Part of a small language model's weights.
Size: width 512, MLP 1344 SwiGLU, vocabulary 8208, 32.4M parameters.
Each number is 128 + 24 x the weight over its row's rms, rounded and kept within 0 to 255. Layers, rows and columns count from 0. Numbers have three digits each. The size before them is the row's rms in percent of the matrix's.

# layer 3 MLP up, 1344x512, rms 0.103, rows 662-798, columns 224-255
105:145153137131136095105164151132091126176099116182136161107119140161113142130102128131140103125101
106:089097112108125126153156139112107135144121128116143107129105152145125094101080100113101115143127
095:149116101114145102131139152115161145106129134140109127082108097117107131129138088190153135127142
101:137148115142151130156131140101161094148153141115173103131120133096179104149114141095118094106135
101:151125103128153102129112165123153090132109172117105134133091137157130112100103141140142146105152
106:113138167123131106103140188136191077141129133139150099131131170101125120179123140182107142181115
101:137150128127143101137156169171099118125148113117115108060140163160111127149129174084149090126109
102:109104096096147133199130171113134140109149146102145141160129115142145198094154118100156126112113
095:159113143104117132121122182060142129092119137121170143099124120132123072109134202140104144123127
099:139124109107143144132157143127126135083098141146107094108108104146116141102109120112146143155180
101:118131123177088097171096147141149098074186134150114127151115092090100073116163150136162089100154
093:109112123151124109133119082106122121130156125140141109095106162102148106141097094145158047121156
094:078119146129207146119109120116149111109131096105131142111122142127134120092099121131112151160157
095:106158110130142108105159145131163099099183133101118162110136103117117104150115121167093119141128
101:128150130116140097133152107114170101168072142113147075095147157166128141123120130116135143086136
103:100130083117112111128072161138088141129139140142145152130143167142137151151130134099133122120127
098:124112119149124144071129137081145111116073117132094110133136088135145156139140102128162124084168
103:114106152082131131143141124122093168102163102166135151100126144155144119163130175120116122176135
104:155098074079131145109108123102145109121161163098127151147160123154161126135122088141151139149190
097:126124141158147147102133132130136095142115129135153163180148162100130164167126155159123132135153
096:120068152159123109164133133107148131138102157122107088117141159137167138112159135135084094095096
102:122143076152143135114146132179158132137124122141117112099128103093164137144138118105121154149178
102:148136149150133118120086120150149137119137132111123126084099119097138142142119127117128146127154
095:113098099143110158089150118093127108096150155126159139137084098122111095097163140158130099081120
088:158095105091125104128149137080133137133091100049083145132143127097147129166107143149115141098098
090:114153127139119103127130110141083109099124089122091130117121160133110111133111121127137102138132
096:129134133099113116104128147133145117103122163128118112127127185086167095137144149119143115107168
103:115107083170103154123117124128179143079159146148107097115178152082151103142104100154107131147182
093:140145117108073149147098137133109126108110123097131118102119131132133130116137090136109139123124
096:162156144150116115181095125181121134159140098123150138175141147100165092123146183115130107145116
099:122131100110136111122153124159103156132131172124102137088126129156108088134110121119171139114180
100:139108090141152130134163127109117107114163111111098178128100156113124116141151106128142117112111
104:136131154137139105100100100113118128115149147146151138113144091120151129139115151152084116139073
108:133117136122122123096094104117116112116117107099109127117127154119092109122071149148117133119159
102:089154145137120162161111123174138125129131139118131090144108146124121132131123145143135126114123
105:128123079099129166099106109175131136119133149109094114073093127094105123106076122132144097102141
100:168109098156118175138166118111127118152092066156140133143155125141133103096145089114141125142133
103:181140120169126113114122143086145134126122191113115135108133098096128129137119125174120113139177
097:140122126106164137094076157122161129143113117099130136133160102087128138118103119134158102162108
104:163186134158088127129139159114135186101137113119119114094126134098124091130150144136143145115152
100:146130102098078144105108121091090136088152103164132124147138156138130096116173130100166084110128
098:093146152146153140155125106154160119115134126113099098110115108158153110099129122119121142159166
106:103109091101132107126116140107152151155145158116072142144146119131137121134140078112167105143148
097:116139165128138158084104095146084133153110115088123112171155113105073180128122163131144166145137
103:123153122133134090132125119182113109126148084115144108101127102155147141144141101113125146136117
088:108130117110156093131146151127145122093104107083084168104160124129125099147102121118184161172124
095:121101182139115112087129148126127149096103138140135103141159120162127160111136112150134103106092
101:140110163174174100113098126090116132150134081086142126109160159122107132149163141118074121098159
107:149112142116099111110135154147118144194163188128141155133104133157151099134088095092171104140169
103:127083139137134104132120152153162062149144163099104101138154145129177183113101124095147134105127
095:142122101126128198090109132158135109143110164162085154121143119110088113144124155124144132135112
099:123119117102114126145103154110155153154142096125128169118128127145117129124162163161162122087090
105:151102129095161112126123126126109081143112119116109100126099136088169150158093100085104185131160
106:157128128133122116106174138145155142117157178167152146165102103145125152152135095130148118148073
102:131142131121170168106109106099146172086111123126128112168139140096141161142128134115112094131119
099:098145109079170152114128111096146148131159099110140102107106122149136089106114090159167115101095
098:136129136115157112149109111143087101159156142143127168146115125166152124101169100132115109153127
089:101106116134159112129113094104148128106154103130134155187150168162129161147122144135105137147147
094:147112146138118127119108102146151109150128141122175140155116146141143106133133129101133153137115
105:121129126086133095128186116142129122120175137111120106147140153155113092140119153121102128134115
101:134154123108128160117122114129101108162141157147130167122091112146150142132068120166117102135120
098:123148128123139156107112116153128161193098106152148156102160144139102123085160113149142086131131
115:111090113117136133138115077151148097075105098152142132159154098104137080117126130088122132122127
103:156139132120104111182104160133153129137161160134142133118120158130142123147119129099121099144116
097:139134134099107134124129145120127113149142147089105114100123136132161153133177124136141130119149
110:118125111105129131121131094176094155101074106108121119105063108137126133148085109159141124102126
095:104107141134138158107131118117102141131109158122134109127114128122112135088071157117138132116137
107:152103136103118113125122145149163150142110102160119163158165086127114118134103141135121145121099
100:113120110109151126098160123087137141112147142153134136110109114140155128160128144105125129125109
100:123119158100166153098108158117113120137096101132171130159140156114126143107143131086136114135137
100:178157148132174119168097165135138127136113104123119158123107113141109156114099124140130139148148
101:125179149117109155137139120129146125155101102110142096120096171132119149181120136152067131104126
094:120143143151132144102104127126130095120131138139132146128152156138113155138124093116153137167146
114:113109081117126134111130108146109138114105132131130109121109081112121086115113147090119128123124
102:133129125119138113123107153124112147125148114142123075122168188126118115128144145157110141096119
101:148127185112112113148095085135136107150156105132131150108151117154146132142091131131135063157137
094:096093109113172156149139108062111153145163119130119115118145155148068127137138102128156118160121
090:115078135160157128134113143123103143133139182117123127137124107109115107105085145118116096126105
101:135157124102114160178162128179092139112161135134116119099107119110159106077141076165123120129122
090:136181141128070127110135116120163103144153113181116111132083166146115137107096099113123128107108
104:131144105146133125137120154159118093087109137132117089180103155110153123162109125129101125127103
091:115173158139137142184145126099101122109119145148129156107173118135182108140105118138149125134157
103:103106129129135143116097118133145143147146144127119112169134139118126117097120075137129120117125
091:157162130147086150090176097157159124127124151157161090112107118146146112128106145133105094135107
102:138098133111075080134068103084130079106124140149119131114143150159140168124108143072116125111116
117:151101145092142110133179154120118151140106148112081138140096117141167125159132117104163108152111
106:136116183125152113126104109123069123114113121119156173122129169132157151140157159160120145151081
113:145140127127113120119083093129177143125115148098095148140151122163122159174102108118166126170117
102:107120121092132098073113143129103135108135155155126173123073106104124112100150161119112163137094
090:123119179113130123131169159154127108104152119120152137132107164137126121121138102158152097145134
100:157137113132146140106125129127120107162117132109119144115132141116126134133116108115143146095127
100:148151112138113123127148134128069126078083118098113069115073118138093093146108112147176157117093
096:125118153122146100141101123141153144140120126120143129130133111111143079121130145152139132161115
099:125099154145133111140104145124110129131158103143073092148148112082116183143091132119107150108097
098:117183127167147091097125154141123142116068106096086105146134147142147143081155092122109093101152
109:116120134130144195144198143167149151140160122136103136097105168107125127138140132127118099125132
101:110160143159140090094193131120087130129125112147148144118108162143136144138113116149134167149094
089:141112145105110078180116109149113126119124157143081100144116140111134134170114082146152156164125
093:103126103070203124139153150103108150136087064131131106166131103150146151159127080141162134124101
097:132083083120136120127126118139155121134128193140118129135097140163115131114137139113098153119109
101:085108146130120143101104067169104119123107089123120142148127140112156160135148133153103100113104
098:122134104127139117091131163154123139135151115133143131118157144160189141122122081131126118107135
094:145090129108141147129122099133155166111129093127131118100128117106118113119125135118168090133129
094:159119168160154164121112150112182125143165100115115134112143116130135115161155135188121107064128
104:098121127142160139164181141170120151144092183153152095140122144156142125108133096146117189132113
087:151096136100130121107117111135118118161130119148142104116063170118157143133104124125166101088122
114:135154130071128123147118097137115041135126140128173128153138213106136183144153149102142144158112
098:120145103155098132098131114131106108144154099145132116104092060149165141106127134130075123090118
112:151161138088089102145136146090128156138127102118108110105090156125113159107127139122142093121160
102:120106147124136140211128138147103148138132139135150145133129083139114129112191152080108168118115
098:101131140096149141080138098147152133113135155106145138124158142128113153144122164156148174171143
095:132093126107130135123135144129134143107143131059147134136141096056134073118095068086161164142125
099:123100154113157138127100062116152141140110140117127145123135138097130144116154148116146156152122
095:141186141109167109107130116084145117130127124148151136114146082121146102143177139155144151116124
099:082145138075112141118102157142168102148103147144120134095157134136142104114122130153088133113145
100:135142122125151103141164149135148151117132129153142139097137174145071117146104134102111166115128
096:144105117106136119137145147111143094149136170137146143138060088132096126119119155164123129116120
094:139138140147097117094102114150124137154134125112132178121163136140125132129128145111146152150096
099:107123135130122160161136113097125135155107124145135107114119137050148130162145157159113124114156
106:144108155099114107114113127153155132148097127127151108117153113120131145103153178169091084132149
104:122107139134131105141166180124127143096141124165140093147129169096135131112131136121073128113144
108:099154108172118132131120111155142117141155146120117119070089056146121105143140135143139190130164
089:112111124138083143170137164136101157096149139104091127114115151133145129129120148135129127123140
073:117118114129174105127170121157105144169170076088165131127147130118133109111099078134160167113142
114:149130109109106103119127109184092108114120145130161122102134155114179136111159159156149151128152
095:137107168097121139132166133135158129124137110094134098114119160158095123102111147114134132095124
096:099118130140178121077137115106125122125140089078158116164156132150121137106166138093126129108145
095:106144107132130114145118120124074146129112122104137111120095179128123117133111135130119126118159
101:107115101132167125100112096137139112124114121171149141104149161127117116149132121158135167133136
092:155114092114120101125163142151110099151137113087123143145103121073139143122110094083097167122079
108:096131135107166186119091127108167110089185125096122127082182135133127108113127145114142151091102
102:089136131163142135108087164119113133147170152137137105147124145133089126126121098179153126119129
097:116097155101155126135127116159123130155159136133139126116100140145104146144147115170115150086074
097:100133146164148124108120119134089109136126137123156111132109109133128123173106127110146138167089
098:163147135146123117147106163128076137146102095143157101124130121120121175093119088122116151152101
094:138137131165126144134153130159122136164129110110122149159169144145121166097159153123073122141115
101:136190078097124106106123121117131121148122137160097149109112122105140141105065153107110082108132
# layer 3 MLP down (transposed), 1344x512, rms 0.0463, rows 662-798, columns 224-255
099:084139127135130122135072122078143094167129132160147043099137134116134144116146120125124118128150
105:130167110093147103133130128135122186111161128122137125122180155129120151146099095162094143124140
091:112117118120109112113100114155155136081164127154133117131138125063130119108149134171186087132131
098:140135137118117112153128132140161116152109137123126167134121116134117114121139131124133122136153
102:154149112155150154126091140101132102122111190135177115094125119165139148128109150100154154163163
105:087114136110118133127110152154105122166094172150087130176140129115139128140118170148095108140121
099:121140103154178146137127177141141121117150129119065099082137145129084172132151146078085091137117
105:128088112112097118161134136084107102131135112111133162173123144109156157088167101095171125159107
101:134118110092127204127147148132120136101137128070139136128144117158133084154149126122080138159122
106:082123149122144117135128116141099100162117117111131176133123093173139137113161104187120110143127
099:119120166177078132113105158134154136073120154118095110127137114096123103111109153168132132099134
096:154132148098178149116099139148096135138129140119096120125124115129123137077119154181112109080135
097:127127127125094143165114082158129174089139147119100110109124148092142143136120157102124119171097
091:126136101118150115126106137118122121115080135098109094139110129131113121194084159121113120123085
127:125139148095099155108186104122118108169115136141141167135128167161123130097147161155151143138103
110:141163086125140150104072119151105105171162130122147143135103114184090145131132143156159117172114
096:102108101143132127095123123098108070111137124104128144100134130145152099140152108138169148150135
101:112131126118090105113126131110089101102149129074148132092131113119108138150144153141141127139111
106:112099065104110124143120134097126162091117127109141117110167150160122112099074119113095106093146
094:106130146095115156148099133155104123148119110190136162117160127117112176130127113135151105136094
097:151145099127097140135140096172104123117147127143095124097129176125173106115110113152129139130169
095:167103120084115185120117123133138116117085105124173133155133151135142176183137122130158167120157
102:132131119102217111154135133115141116131148149149123089171082090115167156120142078112150142129142
091:135117130134140137071142130134076113106150100180111103117183128181117148148145135133117178168130
091:138114068121101130138081134145142137119105141068131135106147104106148105108121123152127134130146
091:123152135147156144141104148161122137164123113100166132099096172129074117129133132151150128136110
091:132122121106112130148087130142122140115110126149128097128138184114163120130105176096117124089121
105:153149118100139142176133135129161119142134157143176145134149152119134135146103094168089126114118
096:179165144133102127127143114147164122134095146130160143132096158112185092106110110096134153131096
095:132138161104123153130141143099093102078092145090134132093136192171128101157130122138120132107175
102:131149103161106130188145113156140123128125104113128102055166090108099121099145133110153099102120
096:153138080116133125086151112121113130107130105145129120128115122138154127149164163114155164165139
101:121124136107101101130105168121086118113068144117097122154082128108074151109137114096133123163104
110:131130110125117150147166133098143134118124159153114164126156122159137133147104083153124104120145
101:146139131139118137100094154167196122108122151128120134141120165097169100167113144087154133118110
104:116149103160120140106108136118128169141098179151098171099124116080142075141142124146122123115118
097:112165079108085145140137132171167151133138140140098161133126152167103125128115127112143134110095
103:175101115158085121137147151148124167117119136096061169124131129125089133130128101142135140098164
093:126153182122142128106124124119157151115161119143156081110135128131116118099124141092133088105121
096:129109116114113122120144094159135098131113165160165142104124123100121174139117084148141119132162
101:143149105105145157100135088142124099116141115146158077096128114131106061138118150099090118126119
098:116105119110153094156131129133136143162146107128132141141118132178072187113118123115129081129148
101:119125180121174147136083156117114162154117151128126157138140123101133107123145133111138108157139
105:166141134151133124127171147153092085113144138106131115110136147127093136135126145181100165141157
102:164177162139132158129151161134114087104125151095135136129122163146122065154113098163122129109129
091:130151129153115148118142131117173139167159108120143161110152176106088113172091132149132126118108
097:100112172115152122112075096161156144125112119135082130120154154132113125107138108130131165129121
100:130100114115123106125134142132103159095140149098134114139139149120120077099113119126143129146106
109:153142132106118110136146132092140120154111123159098131140104135128118108203120145116142123140124
102:152141081114096107124143136136138113178094131125108176148125153105156143099152143115092122129118
096:138125140093108082122133113137129075157089129124162122139139130113097202097115122135080143119126
100:138113129123185113079112121116142148099115128152096116124144143134113094165136113062092143107097
103:166137107165206154146126156138128131157138131115088142099109167130134110111080114135145158122152
103:101134154114140095141146130110159111130130168138153148099123148141172135144105134149110095126099
105:144149134107134132128094133130114143152124116097088174128121159147129128146131123139111128141126
098:114149130131102123118078102146153140160120166131136094113165118101113144134108058115101110143113
101:111158151137154153103163128179134125156126089154138123138114185114116083170117113143087100136125
089:179138150155126122079136160130092116126119161166106125148113092090139165112105108080090160132132
094:137121148135164149156166118191105143159086095122161150122142114110167122175130098118136113116153
106:084128099128123158100157148159143117117110149076164122122119156118112123157112122142131117148103
100:136082133118126166120143144135139078105150105116147135094144124157121117096140154100119099120136
102:140129125102101133159143116134140151145085127133121119138137167140138164095140087072132113126125
119:170118119130103143129116143157104136099137121154149178138175094139134124141085142135116131135095
104:151117145140101139130105177093114118133128142112109154111110151145140121130098097099107144147106
092:151095089125096115123181105149150137131110118126140141090143100102162112135110160094158132129102
107:093116181134174112111130102132138124130099092173168079141148159093091145133148139122143163107122
089:133127155137086105140085096159121071105080169134131098126124152132104147107117172156160136111126
103:169102184114115149118165118115135117140139097118154105120133151121097123142147132098106160131097
100:072146095128105116129103068099123142117157145155112172126127158166098135108126126106129171119110
095:073165111088138126114164133170058152094094108147149139120147130125161113116104147118153155132081
106:122117142140124113083131128114097146153100104129076095151156155097113149110137136104116118131145
100:104153155105148138114125131124161129140161127125119121128106108155130153076099142167111144129122
095:126108105137114103099132144112148134110073116144173113137159129111148135108200154114157124178124
104:133123135129162108131126141140150113118147151128080113118130171134115101102132137124103124131126
098:136140143153141125187116121122105132124111100160108123172118100125124130074149090121082165171147
110:128143171140163160134139134156118142192140131120126123116119152136118147125117168128080096125187
093:107110082102110138126126134102072126162157101138139130145169103189163119144138131141154095142112
088:123116133125134121097146140090166119172118139098145140097087135109142134132175165099140134093139
102:133116090170117082105110135094143161149149134134144126089150166136118134089105137107102145134121
091:119196116170121142126165105114139087120145104140111108113146134123128149163119170184137165145131
101:105136145126116144109117128160130123134100102143164152147123185122157113162114154137140177137120
090:136170141146134139118136133166134106119093142124119120127127144113088143157149095157115109118153
097:107142118126144098107110141106146138124111095085187106134172126127119162141155108145138175149139
092:128148158122128109103114077148159158131134119105187131117108132093107082139109112108100109108125
096:104133163137065116110119088139141125112164086151110161113133142106146146192096146160096147088144
113:144109172120111112116120131148087113152124146139178105161153145166124183143133125113121144109105
099:138108135120109126112105144132118135083156136139140162092135120119117150173152074102131154121154
101:123133118121120174096138087116149114162160138079160132110157129125101112110101126123141134083149
106:113074154121109135110116140106114107149148126084117129083123118114119116113110130145097106093178
095:111174126126145148115135121115074145139125118113117135112140193129121167105109129145127193130153
102:118088142134127131129103147151106149129117144180112130140117162137155112137107126111067161168092
097:128134153138136103096133141119161138117130135096125151122125083126118115130120076097157100137146
093:127111152135113105162143106169140143121121126148088135142096156146120134115149133130116191138121
104:175119133134149155117095117094147151178154098114158181145121094147148127144158126121111142091123
101:125138113090141132128098075115102105090112159135136135143113104128125151175152139142124140133130
106:163123082146139083099147118100098120103067149091137124143137125125075124111129106144133134126161
100:160131145117135094127125153125126144135123113142094122104142159110125135134176122106153113110137
091:143122117158148165145122130106128103121129103109120100116108116134103134111102185158158134161117
100:077127141102102117163134091144130105127117136181147126124148111126133116120131100144149115121123
096:132129120114053141056131145131152137098134077116119163139126132146121178130108120106089126109110
100:108119120127094119131136086165117135089177108137131093136162145114139102153145100139158130142135
093:127101131152161127104152109145165103127160154138096201133122098098172142117139124133148091105119
092:148135169125125128065106114144108117121127124109134134139135107174081136137106125173108117092139
100:142129144121122129137093160131177122103175117138064117127127114111165101173168127146129115112159
102:178117141130159096159122090122123082166092171131163123180150113106136099121159105121119126128118
089:161147143153113153139132122104087139161138106116157076150122164117114132103148109134104116117103
120:162104076119118103164126075146108161143090132130109089123120168150104134133104132152130118158120
110:177137155178122155151158187123145119116158168139132057143110103129146158098092126114146126085129
106:147111164138167146124153129126134176123108112121131096118150146130148092106113123137165105124109
104:121101111147190111128141107150083174150116076148153145129104134132102120089168110145122113136120
099:128105166149100123109118098156150093153146139129133118119164112149158113120094146107085151173157
102:113085145182139147131144144081117128133077103124146128157151128121152103142162119136167156137113
104:118113138119122146079095104131127087122119166157139114153096161100149133149074100140086146097168
099:128112109165153103143122129139169105113151116145185170114146148123150114102100146144142099123091
100:118096114102118137102161155083114142130133188118116158114136111140113133102166077129112143085128
100:094129108131165108129111089108171162107099140131173158116071148162118162104124144076144140145121
099:132167122128146108130086145113114134091103165129086145148126141099176131132101067132174140078113
096:132159182125130122134113142102118128133138155095112129123118140118100159097160158111129124180100
103:130137109108140132146106140153095140126135135147107162107141101119149128141133123149162136125158
104:122125125117128106087127130117130148125120149089153157116143102096140159124141084184147130132122
102:169165129155131125126140108085146137117134160128161175099159165126123054139144131116124116120094
101:164126145156125124079126135110114102133153157133157141121140137148161158129168168145163150109110
089:148119133167165147147118139129138122096104108153114124121139166101141086119112132110135122140121
078:085147117107163116137168128113136103147141141139175154134123135124151150136113127108127166148182
103:119098139118130109156137104143126128126089100126115128169137120132123120127078135108122152108126
098:122154130146122135094115133163135162108155129080165119095166145144162115119167115153125110114169
101:128094139111109100130136137141140110117140121130128113144116112119130130120130147118128125125108
096:158118108104109143112090121155154100092124153189149127113123159158111117143138144169062133104127
100:127167122145107140136112159141126118124117134176137104119115144158127112140101152108118168102096
094:113152114087126117129103073084124151184072108121121127133126117153188099128130112108126137097114
104:133115105148097128116150149109146130147158153173124141115133089168089117164110063124147108143072
102:150148160139140125138101112129080126114121136137112132160132108126149157137165129108104131109150
098:124116156171132128118149142077149143182121102146130118122159182089132106127092145121121155136088
095:115145105142123075119105141160117144115134131141149169140110158094117082138115116184119146168132
097:148143122135143134105126150157147125128137126118111128110134072171125159109130107116092094181139
093:173154136094161113115125183120138083129163102135098117137108055145149153115130140105123115147178
099:151143170121120092106136148115062155139102120119128139160128110108164149137125109173162086107149
# layer 3 MLP gate, 1344x512, rms 0.1, rows 663-799, columns 224-255
105:147076153150145143103148122137131158127127126114142090103112134121145145104132139132135115149129
092:103138133135210099115155169143147108100155122142083178134142153136126146163141183109102106121178
098:099097139162123183122095141149140131073120115155097162120089138109143118122151138130166111104134
106:117105087166159115105105130145136099103101149129129165061095116162166111133085096132128144104154
105:158114068096132129129124105097116122166130100099124137122119111137128108116140092143119160100104
096:149143144120138096137083119116130138146130179132144123117130099111154125110156106134082157132134
103:141134133119126135125172197156124082146137177129150148113149144140140093121121158097103157112108
100:118124112132120197135124109148112144093105082090133121095129124141127106140107114158099119173084
104:113111161151169115172131105164168146094105120147112110156171095126139123160128152133121097108159
096:120147146113095088113158149136126096092103110151098116097129106144143105158099132139123124125155
097:094130127103164126138129087144134115105129139129110106146082094120094114138148141070109142134119
098:126130124109128101127132158088091137147136095150139184157111164110153069128155136111089145088137
094:087151142153086141153165154129122102114139149127112103088096130144127106116166121164123119107152
112:095106132105150124100135116116114110130111102124190090114121119135147182114110136107133128143119
102:158166102105110101126159152181132153138165136096103151102135110086119121156189104174109081158102
098:100119146144124177099066142130136173107144169146122123121150109146127133153099126135097151157174
101:086100124146095168165100111154149155115120158152162133122095111170146129152147130157160146115142
100:115162168124123133124096138079131113128114163097107145129114129148130161127119137125139133112121
096:085095150132173131139134082141112185109143127126169105131108120112111114106140168128136148188091
096:134071121119117148138126155098129117126129121144091117123122178121167132149186153150150094129102
100:168098145128109137143112121114142166094135141128141121107119109117120138157133203165103100148162
104:126118171142130149117120089122148098142082140143162123148141122147137130118146156131106081144169
094:162107153147157144143120105145167157113113127142111119100128137117121143162114155110113107156094
088:138112157142167086108138162155119125140117136144094114103094155137117112120111096101118128110122
093:136139136143126107157124143141101101077115143117102129123140107140089129135106137131130067143127
091:094104101096138062139126098135149139098163119132093125145099128094126127109125103165131112143120
104:103161134144154151156085087108100124129159119127176090135144153175145120122130098145112146129097
089:146127164134120107081121110130120094127125101158128141115088155084144096128124141053105160109127
091:124115116126111135160118142148070117136139122178117107131141124147113108096136101117154118081125
101:125161169114103137128145156149148166116134128151111153128107100123184165095125191141158143139151
100:129124146126130145152180122151131127119106127116125112159110126103133047167115077193160101114156
099:145122117116115121108153157142178128129122139134121142152120152096102113110118099163167128093153
107:146159150156116130127133128130133115170124101121121140100129135114115109137089142142127131105147
103:150111120110173116108135131113078172091134161131139080099151097101119136173135138130116125145178
102:132138136129143132081140142116131175148155128102135091131164095120111123107117127083111149126115
099:065134079164131154087102115134135115128141176144113103141143135147119118110072151111159130103136
102:086169134142117119127123064140138105104092134099136160082144100148140132185130123091128175097097
095:119110129140118142139176100105101165124141096146126121136131118104114137089124143107114119063118
100:096133124129106128147120158094117060118153174099133121149136126149140106168139155175156107118108
106:151141141150121126151117131132117105133080184097123146108166110065153093160133143138133115114104
096:155112133125120151136119086130093091128117108085150137136117110154124133096132141124052134142117
108:122150109164115132136119116133092124128129134117144149153122163154155137111107129114156169108147
099:093155152124186170102107123136131131143098105093121158148154122147085133161098155143114136159140
107:106159163191139120158104138085136139136147112090124133147108074137194143097122082129156137134137
090:145140141117136102124084105117155148122135122127147106162128131116174135133190112151149161139161
093:144133090128125124117143117098127161126124123111115118154100085142129087169155132125150110066150
105:119154136106074098121139148092103132127121144140103119112118140124125133084128135117144167139113
105:121142090098158134161140088139118161109154088141149118114089081108154116107177127140104115138135
108:127129121106090136140105149120175145125102141123142145102100137174117106139133111138128128143132
104:130111145082131128104137122122148137092129142113134104127100092187092146133087113117112137138125
099:136120079121122148123105083108069132136124117177129064107124113121172128177138141122127120126137
102:089133079090135092097135134127133126125106107174140157158125146142125122100089138120106145131148
111:116101104102184093132107137124105089099114105113144141134154124114127088112103168154152105109147
108:147119148155128103146140115134119127175121072102183138090115107139111129128129086110138139149099
094:155127140162117083122169060109087139125124101140098151143150129135115116154137111133148101124116
101:131136114112150158124111113119187125183134164127133112106139118118136158160139146118150099145135
089:102113086128160108190118107130141104173117121126124163083127187135102103118128113090104108136147
096:096114158102132127118139116157114123102143166153168153137145104119105121122113120088152101138140
107:131109169130118105169152112133090109132109122129113116157151116152132132186143179166080130153131
106:139095117086122104154169180102154153146146112145121180137142145124115131144131081148148107122127
100:124100166128120110118150157103124128092150171116122120123111145127105124148182110164108155130122
116:166142129126138115155112090172174146138075110113124108134143097165097118159137143125103108131188
101:056150109128119164103094142103103147150091133123166108116134199107168125097145134140103139152109
098:119124140128113154186137097111145146122109109143166112142090101129139103161101121117131133113128
100:099100169116119166113109129117108159087113129112120150097114130147133146152104095150113115112151
092:121128101125158129123144157166139137125134166135115131122188160136107121104127119097125139146116
107:151129140090132115136152145184113127117126132154103132133112147132162136143164115154123108114152
100:119108139153126103123173117191140099098137122096188091144103144117136167134143136107147146077156
097:076084155115123098124135082128133131163152104082096121127106161125101148171165119169100153133128
102:126116112135134126099110132121150152121117157110156111156117157148107127162106154156115175169149
103:074132103114138123141103121121158124130098157143172133127127134126183101145122126121131107152111
098:107114116138077142100177144092134130116099129145116144140115133106073074152109137164080105127112
114:118127112119129137163156144163113154089133103108144102108150146131138175147161128104127114123149
102:140153138162141135129150144108070146145136114115117105169152119180152137072170125164122138154093
104:116131091172135118107111130136169145085121126094115115140168147146112141093116135130149138133131
089:104162102130110125200117163155129136124166147139099112130168167107154104138122069122142129127124
087:115152148131154148131113108111092144155140105124048111120149136092105098114096128073084139153122
102:116143137125126139108144115110118155117137105144104129140183109134170122084128111118144106084142
090:155156145117107096130132089085112133176112147152102109136146109141150160129120117139099113114130
097:119124118132113146150176113148111151114145092091154100165086115070160112140144102122136122150100
088:139168114152125102138128160084115101139137170126159160132098134139109084149138160138123113071161
100:095133117130132129096113119112103137147121048114117133160157145119124154153117109133100108172137
091:117157161112097162113085110132144188150145142091149149119087089157132106130091139145124095097106
100:157086103136126170094144128128111145122143065106163133147117112093123128129108122109099101154142
107:146092121130150151095163137113105176154108138110139162141143105118114152151127153167128089074128
097:160111143146131118148144137154132118146114094132122139161103076100177134095123133129136081138123
114:142120122151101101097125090135151123160139087105116120127121090110164151165175097181082144161163
108:108113140131156118116127155094165134147091118120164119108108098173153149151128184117099102054151
091:156076134130129145108106075122120124127117102170115122143169106087125109130092138133132140095129
099:129108143150149139122092163143150132142126147125098118130131134145162136160112087145127141151155
100:133146109126149112107147140135191128144132137141136116114155121137145104132139128167139149098107
093:119095102125116106108124113171111143120158128098169165135126157176140113124147133113134163112133
104:145123090101119126104130181150124143196153147105138166149140114148092097129140122142129108125113
096:093095148113133128071131095100142106110112159165094124111127125159104156160162103140131127115141
105:144114112140142091071107139098121144084104133114121129127126125108116105100114117127161089119088
099:151127142138117098164161111158148133107084142137066107142092132126089166126109180171123158150153
092:073135125127161116120131092123091133150102105120135151134122141074156115153124166142139139079150
093:124150134154111144122120119130142106093123127089115118090121174102087130100157158099161148140129
099:123109141132155134143126137170121155112115118148149153135131139136113097125145162139090129155117
109:104152118133184142128157142122110163124141081133101113122103125154140184125155096131109105093144
096:184144100121107165126141159115102141123170145150158117110118115150097175161131158155106121139130
093:103087137167142130095127124161140157142128145143105094161148095121057161120157119134146108113171
093:127136147147104151115109135135137090156160100103115132125129118095116101130199120164098114119144
102:129156108136109129179135091135113064135114191149173068122150116131150137141154104128128179119105
089:103097087112135131164144102134162121152091121138126121106147133191126112112176092158123122100121
107:158071116131148118155135095144137133134097108104123163146186175154124180163146126088103143139160
100:105144133080130122096107159131153068116132061132097130146101140100108126088135115136107133076130
115:127109127180144140072159114151140138136131109131117105160120123135087118124135126120094125113151
107:102118082100123055187106155154160095118117162144198143121125130154155077151164087110135115119127
096:170133122150151123102130113159162186102160138120193135135164149102115141110112112148134156166170
096:108163135151129141164121096147133110151141117104168104169105154149169149130143173136078080127126
100:106098131119144154106084136145128087123112106144090147126077106139130122111155143146136114121123
095:106122098148108136108131152126171139155117108143153132100149133117142111124129186120190156143141
110:103111139085140183122094169113131114120124096087085091163092107139119139099151152129131112159109
096:104122161155111150110121146157062147161108133154160083138116140119099074126136118111141121089109
098:119107085110101120167110074156109063142126093155132191093145175175113133195106140090111113107119
094:108137094155153089186124144195109097140131150117110074112122114110170109086113087078138108101143
102:143099144098153141121161148147136102108102147139165187175092142158108148130163155142074143096084
103:159092134157141115116106138143147133109176109081134167129113153118120129138099123157120105140113
104:132162117094128119136157105143131215150172116158157119149125135111137165152140124154110106164141
104:134069115107159140165130135124116109123129104081149132147127136078081150153153118124113111161142
090:118121133139124161149091143139126150154182128122147129102115107133126163142116134089196186138111
077:120159168123090110138109154118149109105138120117146132151096142116134138159135132138113085100086
105:120114105150124148157174138157152162128147119113119091134166107097108151114115138128117134140102
100:105106098126160157103118161178129192152148150086125114170157143120086152136115155092124137139121
100:150123125105087163122178137154141145106108054151130110108101136102115135107139093078103126126116
096:132107115094127101097127143094141121092129134173125148144122096167159090136098126076094112150118
098:143141109098142135137127124118167159136132100083103131154083128118132101097081187095135172145142
094:121145146122156106137142131128142134117155162180129128110108125116152133148112151123094096139119
108:184133101129141091104140145094143138109108095105154096100132099124152146153157140174138155112141
102:120140118121109099097134104099111122162113112118140132118117127138079141124121099132124149141127
097:139140121128109153127090122142116157142130145107068153132121135110122090095140100061173150192167
095:113085141123167115138088122121148115147115105098200084095125072144161154150081149131166191148106
101:155137117116113155132132123148127128173172107160122123116159103127119132131176119130130092102142
097:130122147110153111130151172117150119129102135104157135097095125125175098146126135132135116145112
100:115128062122097198174137146155127157146129103150100112106106098121137120140081132111106126142131
095:128131132121132125166136126133131112137103122181130099127124090147153125152138109109089136101123